Part of a small language model's weights: MLP 704 SwiGLU, no biases in attention or MLP.
Each number is 128 + 24 x the weight over the matrix's rms, rounded and kept within 0 to 255. Layers, rows and columns count from 0. Numbers have three digits each.

# layer 5 MLP gate, 704x256, rms 0.144, rows 230-293, columns 160-191
106099127117131130139106100150161143084124110132156123134142138151155149129147134118125101153105
146092143156116121108119120108122074141117121144111133146155117104130105087154165136134136101124
159134140163151134118126120100117121144114157161157133132100097119106101176103139126102122133187
113143101114140172095111090125154122108131074121113139133131156103150113156136130118097108161107
169093119126129087132136129121106088116134135118123125137139160134117143108127155152125111142101
082115153132081098132136092150135174119127138102096142142144119116123131167125141134139114122139
121150072152139122105148120104082126133138166139126117122168151101107140098082170140120108082136
158136145137082072148119131173099167126129146109141156110123081120105128119121141184143119109141
098105134091135128119109159109158140139125115122100143163154107093101095140105119122112160130131
155132112175113114149178122106114113140172144110136155127125116172178138104107107109137178148082
134156154111100160141140117108170084107126114153117089153106099123130167110130097128121111176148
128167174170148115135145111156143117123103101111090147095148161116138119159093123120151098122132
149143144104150139113165113120143125133104141118122075099146148107141142148148113128147092096142
112126131143109110177081117158148129129139116123135093111101091151114110107108118101132171145172
154156139128135127143135144117090135133102140163086122085117127152144159145136155152128129116149
093149126106133082159122124127136169125128125150172096103087095114132116149109115123143112151126
169160097145140096107064129130109113116094105077107156204108124123142110155113102142137187141148
095111137091165128115101129106132141113133116131108148118074121141136129155119136112133161089105
120117131140133115148099093105128179118128130158126166128146111182119125126125107085140128121137
145147097159184111127120158126125097105091136148117092145169100127130160127163129116122128145132
101113168160122109155156118117127165142151082147122160144147145164109174125124114116109137126120
134095141107095156120129103106131115105117137108121140156092173121130148147103165107111101134135
138126086141123154105123135116132121081134115110164102159133113145118132155155145097128120130122
144131129102082147127121125126109141119180158126116103119161083066119160125145138130145130137149
109154118115157117139099110114154142141194140190166152102095147118131134157141063142136108162124
131142119142132088123118160116172130139148150180117121142118121141089116179117120157107153138154
143103101161100134154148170080067127129124129133112121127118128129157108169156166097110082163087
143101108144129097118118113120123139086146141130111090132102111113115128114140154154108148104128
148137160120129133103134141148129119162123114149104149161099102106079152073170156131123134095169
119152105176160100149184147080133115084141145181146124149093109113163130114122171092127102140118
118111119168133148143104145125158130135146139101130101082114126120158134093089138178123100138176
126132173145118112140117165145112147129121083148123117104171149088134106141134141130126146129138
086115131142095094135124146119150088112171131126164083105125112146089149137116128121152137126145
137113106100152140170120130116126140103175088161159111150164092149096159195144120077139100112149
089108130130073153125156091132170129183103109124121113120125148095158160120170100141103118132098
109132153102093132134148125136132064103137133080150159099097114183139160141097124142118121112147
130091146145141074140077132136153119118113111143163107114113123156122130140138147167134146138169
113135132161115137124096086118180139125139097133128144093113139197085120084120129130133142142117
145116153166115115114111156092112136109138110087126130123127113064122117125125133106105084129136
082102118137108144113083128175151108147150104123135114145144107119129114151126132131125129111120
174164131156099102050121106147098113114115147107120162084083104107164168180136095109146122094150
107129191144135093139144084111124139119131145115128117119110163112107146115169151142157082113134
132106128127157153077162105158126139124132111115108116135139136131121190167104094122128107139136
155126150079118111127127133132112098097160153126129144125123150132127131112130104128158123125111
175163188083142129139125153183122137104141101162163148163128071130161106118152170123077122077119
131143125089095171164128122139157142125103134140156112136122067090165117125174109125120146109117
150142131169101176128118131128105099110142134102144068117136103107125105120104138155115118153108
161147157155145110137085120121189159142163099132084140136122107151121148162183164130130115128087
091119111080133129149117134130119086091154145126141128135132146122117124147149110134136128104090
139122133129100178170126118116160111101135095122127137143163101154137141139158129118173113148149
114111117092139148111130123127135138107110166169157097126137102099111120146146122134134130130123
105121150155151116156160118127137147116134116151155136112119134148144130090142107127128117093121
075169152091130134132120130140131114125132104123111134152158139109169101136147141103162080157154
145127137155135123128141110111102067141202089136131155147105100123156197107108098153151146175128
135137094192163127156079125084134187128129103160119139110136115167097090133136152134168104101154
175121083098113133138152140119145144155143083094097181111143163122155108148132135115154171129095
158099159036143092148120124139148126129123152130098097156155108113152123120145153158105124136141
097144134129154100144100115134138116161152160168107148116140072143130148131158115127115120128110
114122138131117130115135176095111145114129089122129160106151151082103097096129157110135097136131
139107131143152122104163164094163168123119111131087138103085158128122162133083125099115075143107
159142124097115144122113068108083173116166127136118136131098156152138099127134174171123127138154
099115129138132118128133118152130134110137131113102119110130147111115161114177130137155153132117
126139107157100116095129064153101133118168143117062091122141137125097138106115126132122149109127
115098122139107122124153117107067121141148118107085115106146108142135138114133169145160131129166
# layer 5 MLP up, 704x256, rms 0.146, rows 230-293, columns 160-191
119046125096118143129118160154156113110118078113125168064135087168091161138126136134107148149091
076139130085136108167132136135119170104152110159142169124087078140135152187104172130120124111109
109139157119092109105131131125138087129145129131134116087174136115149154148123143143098137143134
106132115108138143072124093156133145138113103125087152142133146131153149142124124106102140148120
121156152105161148135148119160129124147112130156094150134130110146135128103108148133116128118128
136116137126125137126115174122117154157115124160096082112172144121079086138121137134137121137125
135149140115133149143157107141160161131116097172101146161166159159123114118158157085121095120214
110136141142111098122134122122139130167113139101155145118134154145156121154138158100126150106082
117121123131098132147146113131122158137124157140105134143145117134120150185133122099082179183129
109130140119115126127174086133096164194139148125162106120126122079133137144103178129153094127121
110119115140162125114164133159110153159134145063128130112115172155133129125117167144118160129105
161132119067153177116119137121079134111131109105139154136117187150105136162148174156129113132145
093164101132155135164137122133142099163147134167123172123113115161143115140117095169095125133084
174150127125153120052122125109152142106071137139113124136151121105111114139117136120087128095138
130179142102084133135134117132151166114102134140158123124115144120131150118133176188133115073150
156127145096117094161142156126127144128143186142103122119127132111138144110149115098117100103117
137128159148117090133108108153123135151102083114134104184082128111147131142113147166172135092177
099089159126145161120085094111102129151123102128137131128104145135135117179092133128150162138129
127143116122132118136171141111146143107142140130153099104143099104127067145127130113104126146156
099071139106083106156077135143123152160129112121071147123087108134137102137115098138116134100119
097102115133188140124088131121123143133141141119129132140102132121098125133174120079161137175154
148069108147143130170126119134126141132084100142130133173177158120113170129174099158114129095091
117107126117087112098137153167126148131071134139132149120154124171133113163124130187170122140115
127117158100113154098143146117132091145111136154096125113136143121113153126141097110112112106130
156120133095138174163083132108157098120132152155133117076127151104159159097169110122151159084178
128137117151125103128160169112064165151113153136150093197139127137116138167131173121129137107135
129095142096163136095137118114133166120144087125132133094137146116159152118115116110146108101152
131151135098153145133145160118123125123144112141125109107137129122127119107103122122136119132149
142136169147100148159133119099117127129156117105105130153118093124094141093110145152128153134140
138120155161138082105153123184122132131108154096139191157123149160149111172130111100161107124141
102125149124171120133131146157119158121113104158138153134116083103142126158132152117152137108112
157141109076107142148108133149134122118085091088109152156132127047165128140144118107146115136144
101109109160127111125124179116155103106090140116113128132132085129152164182144144164139115156154
107072128113146113106113179129146112110192100144116125114111124117113151138146161144129120131101
116141146169153114134114111089188125105112143112143146161143089134138093122147156149080116139143
170111158116077163100110210169128111170107158133126174132169114136137121063113134106125137118127
164134164098128142126092147134133106104149155143138138105144115093174119131094126130114139114122
131145074161134110135087109120115124134142118107159136147104105138124138177110118186118159139104
122139125142140123121174120131152141145149107149087132126142130089136079136148103139141115112123
104117123145091181123109127143138095137129085122088123168105143127127152123118154084152157128128
122166146090155105134132155155155088122140148104131144157174073119126112086139147131143167105115
173148114136160131166154134106137106112117188131131116158096113121130109116115115178159126149127
096123136116151114115158117143117085097111139110155135105136200135161163109116109098181179159111
129115133112108129108155169148105098153140134119149177111126136130113141130098132144123111118130
134145164173107173115104140172123155134156146158181163124126123121118126124101147099109148106121
131134102162139123144105119138126133129117131130153127131153101100138143135175118143097128115151
134129114129110168115131118108112145170094104175108177183139110088093120123134134173155121142102
143127150138152130118095151162183143127158109109108147141112124135115157167179149124127132123114
074132122131114091158091096138137137135135086123107102072112104161141117101134134103136149144096
150151174101126161132133099137125125092144153154142147125134146121068127148147112109106147147138
086093123153137081135145113143128128103122155123159133106114155122158133147106128151149132148131
127135132109098127120125135127112106110149110117105139137141116108102130167147126094128092142136
108035168088149147145133134120091136128111101116107161135116149090172101115125082124119097148160
154119081134142113171120152127128112119106119065102174107098117129102131110126128129146153115153
103101110129145151146202155145145127156102117132127116155123106158148136170157118100125133176114
125150146154128127114103155144085093120098123130146102116105099088127138143115103127118128171113
135157103170111147165144101159171093108077145117087088097127137096126135176152127167098109121164
151097122073143149146079174123116131119120099126112116114135145109078126087116118141097136064168
089078089167080176105141133163086125127179114158143171129171157120134141118095104135149120074151
169134117101131093138132109095144123092130135118140163121143141085115145144112120085132129121112
118121120178169162147130124124159145105096069154140119119138097135135150131113098132142120117145
137118169117099149142098141117136141156102099102139127168171125091133133137112129079126111120129
103079131100129120102147129114163146118116122126138081113118158125160160167127114169117108117166
169148128110146143126208146123146110123122132130182156139127201092115114133171146135128128133143
# layer 5 MLP down (transposed), 704x256, rms 0.133, rows 230-293, columns 160-191
134117109100104145134118120141096096116123114150103148155092101128104142136091114132144113101101
140151154141112120160104093138148150082138137123113137145130131125123153096100167102130159084127
098134076128141105161114090137150100148118095106141130137088141137125119092108160145140157137108
117105189125124113123159127141107143114155114126149133137136163173127178177126114171130154140126
131126144082115119126114103144081127099117146134063117088119110135128151128164164101134135113108
147140141116104163078117100128127118132122124114114121112137045117109095146118160124133140125102
103108127157145125131152127123110158138111144144136141185153118120084132127081124163145136107171
121145101106146111135112171120155099143143145147119126143128163121139148129154079165115118134117
119096163146142098118092152117111142101087092158122109168096111147110137101098143145120142145150
160126114134147096111169096092130150144148141124129093135112132137100093098143149162133166134116
101141138144131135113133139142118123114124103115138133111117176124141093129137141133125117111134
093189118084097144111122145083079089117089088107142153168129126109116153151123151166128157122131
131102131125126127094163089114137145126141135122145122129127122120144131059125129147144124142115
137121116162093100140161119133098143128115150098121111103151092127133092114143107132135127137122
128166108117136128148139127119151127146169149133155103155136152164134072117120113128129174113124
164115127162160091102123147165119120060137149132128104107100146082169157135110120141081143120092
133164111150157154118132133145132090136152138086096157131154148147142107132148127095158148158151
129118145077119165095139108126125143112122122140099107091088170135134127153106134144126089120125
085122153135118107132115121093162132127159115111185134110116123132155141152094140151144112151144
150096148135101126092116158094111116076138118163086131128093105100095112154116103140155149116108
135108099159153137132165129124107176120110115157126145147129153126148108110123096137104131196107
123170180117082142113137121109103123085138124133123194072095125137116144145102133105127139141129
110120157111126097137152109093121145142103178102127095150106122132135180158147152114114142148103
141153135162112112113126153111143123155126146140103098131102141128124150149147142117160109126123
128130164147134168093134126115135135177143129139104060107110105054147112167149161114121167117092
122164119098150120108141128134137111119149125129113135099166133114136093161153144148172098089175
101127131131091118150087112122155140100133146121126168125118107133124139151112103126129107131103
105166096111123125149104083107135182118167135147120131147148104097110132150168126142136123095149
122139150130085099118109150148126129131151178147170132129148099107156179117162130126162180129098
121079105104130131132115131160107180114137126167096152105087119155167097161148126120125069090130
108152113096104166129089110133162142119145139095100075134096160081100142157107151115119118174149
132148158125121173111172134150123097121133119083096140148137133134154115145168129154154149124121
166114118101123115140113150112114104129166145144109120120153156103116161134109152096134127115092
135139102100190121127110100142085127096121086111102108140118170136080154125092115124194111154099
143159112136130118128169126186090089115148074082079129152125154090126125088128107161129110106116
143140155143105138148101110124109136132134139132163166142113129115125146117116106081093179137099
127064172139147153131115116102107119119089113131131111098080119134118100121112165125096160112099
136088089098101163125160137107121075159143148148112137111156146143133126151160147165144127105144
108123138101089105123106119129135142093132122141114120135114124121175097136141111115133134121115
099103122144114115141104124148131153110139169150131138169109156130124123157111143152125115178148
118143125135099139144142087129171139213139128155134117143138111097182093122109121101115111100104
115126123142133109136103155148173174135124121129121124143167122124127128105122154122105068135115
127082128122118144106117122144111114140133146154128108129136138118168136101141119110136111103108
105136101127150089139118120113141143114135110181147145119154121138155110124149098098145108109123
143138148148098144112157083160128122156149139152125146104145119108133120148124128139116132138112
131146135157100134158088112129092112105113107138164144143129126106132155123110125075145126120114
118134132104102132127086142064107143139131116165093080102131129155151142137113107128134100131108
099154079118148110107125067130103140106151130125131075110108113132114097143147135114111167120164
096131150070095087194164112134156089140118058148144112060152111144147107145139159121136166112103
142069168136161145163121119118103132131148118138115128105143157125124065140114107127086149140093
120111175144162130164181119128182130115112128135140127138116123155106156100116127118127128111130
135080155174139108152103145146110125092143142156123161110169116117113133131143119094089135102154
126116145078147129127152088133114144126113121109096129135110147114093130142155113122139147139100
095098153088140142158127119124126094134110129076145101123145096127135132147186188097183115155105
121129124125080141144148129109120144116170174119099110130117105171149114124115143131086153170121
148156104143151097118100154112097104116112151137123122130158105116114162061132122117110134191115
084180180124111131117135128090150153170184135085138096138114102143090107137142124140153126124112
153139118086122126139126151122172163072167128118128102123189129111108088107148145134111147115145
095093135128208135119157126132159134097153104152126087133118095159103111129110133119171086104123
126132125161122110133145114144120166106100111115099154124148089130127136105133108174149110145093
149138147101119180102126126127088136090119117133095108092094112124136126161144134117124099162140
098144134092156148117107123113191115146110120102112126125155145118099096126119142124149111145140
113116090129142090147127117130136104091150140126145169123144201127132096116106133148145144134153
094149152087150138136150144141102117143123106147134111152137102129146138131112148138117132175175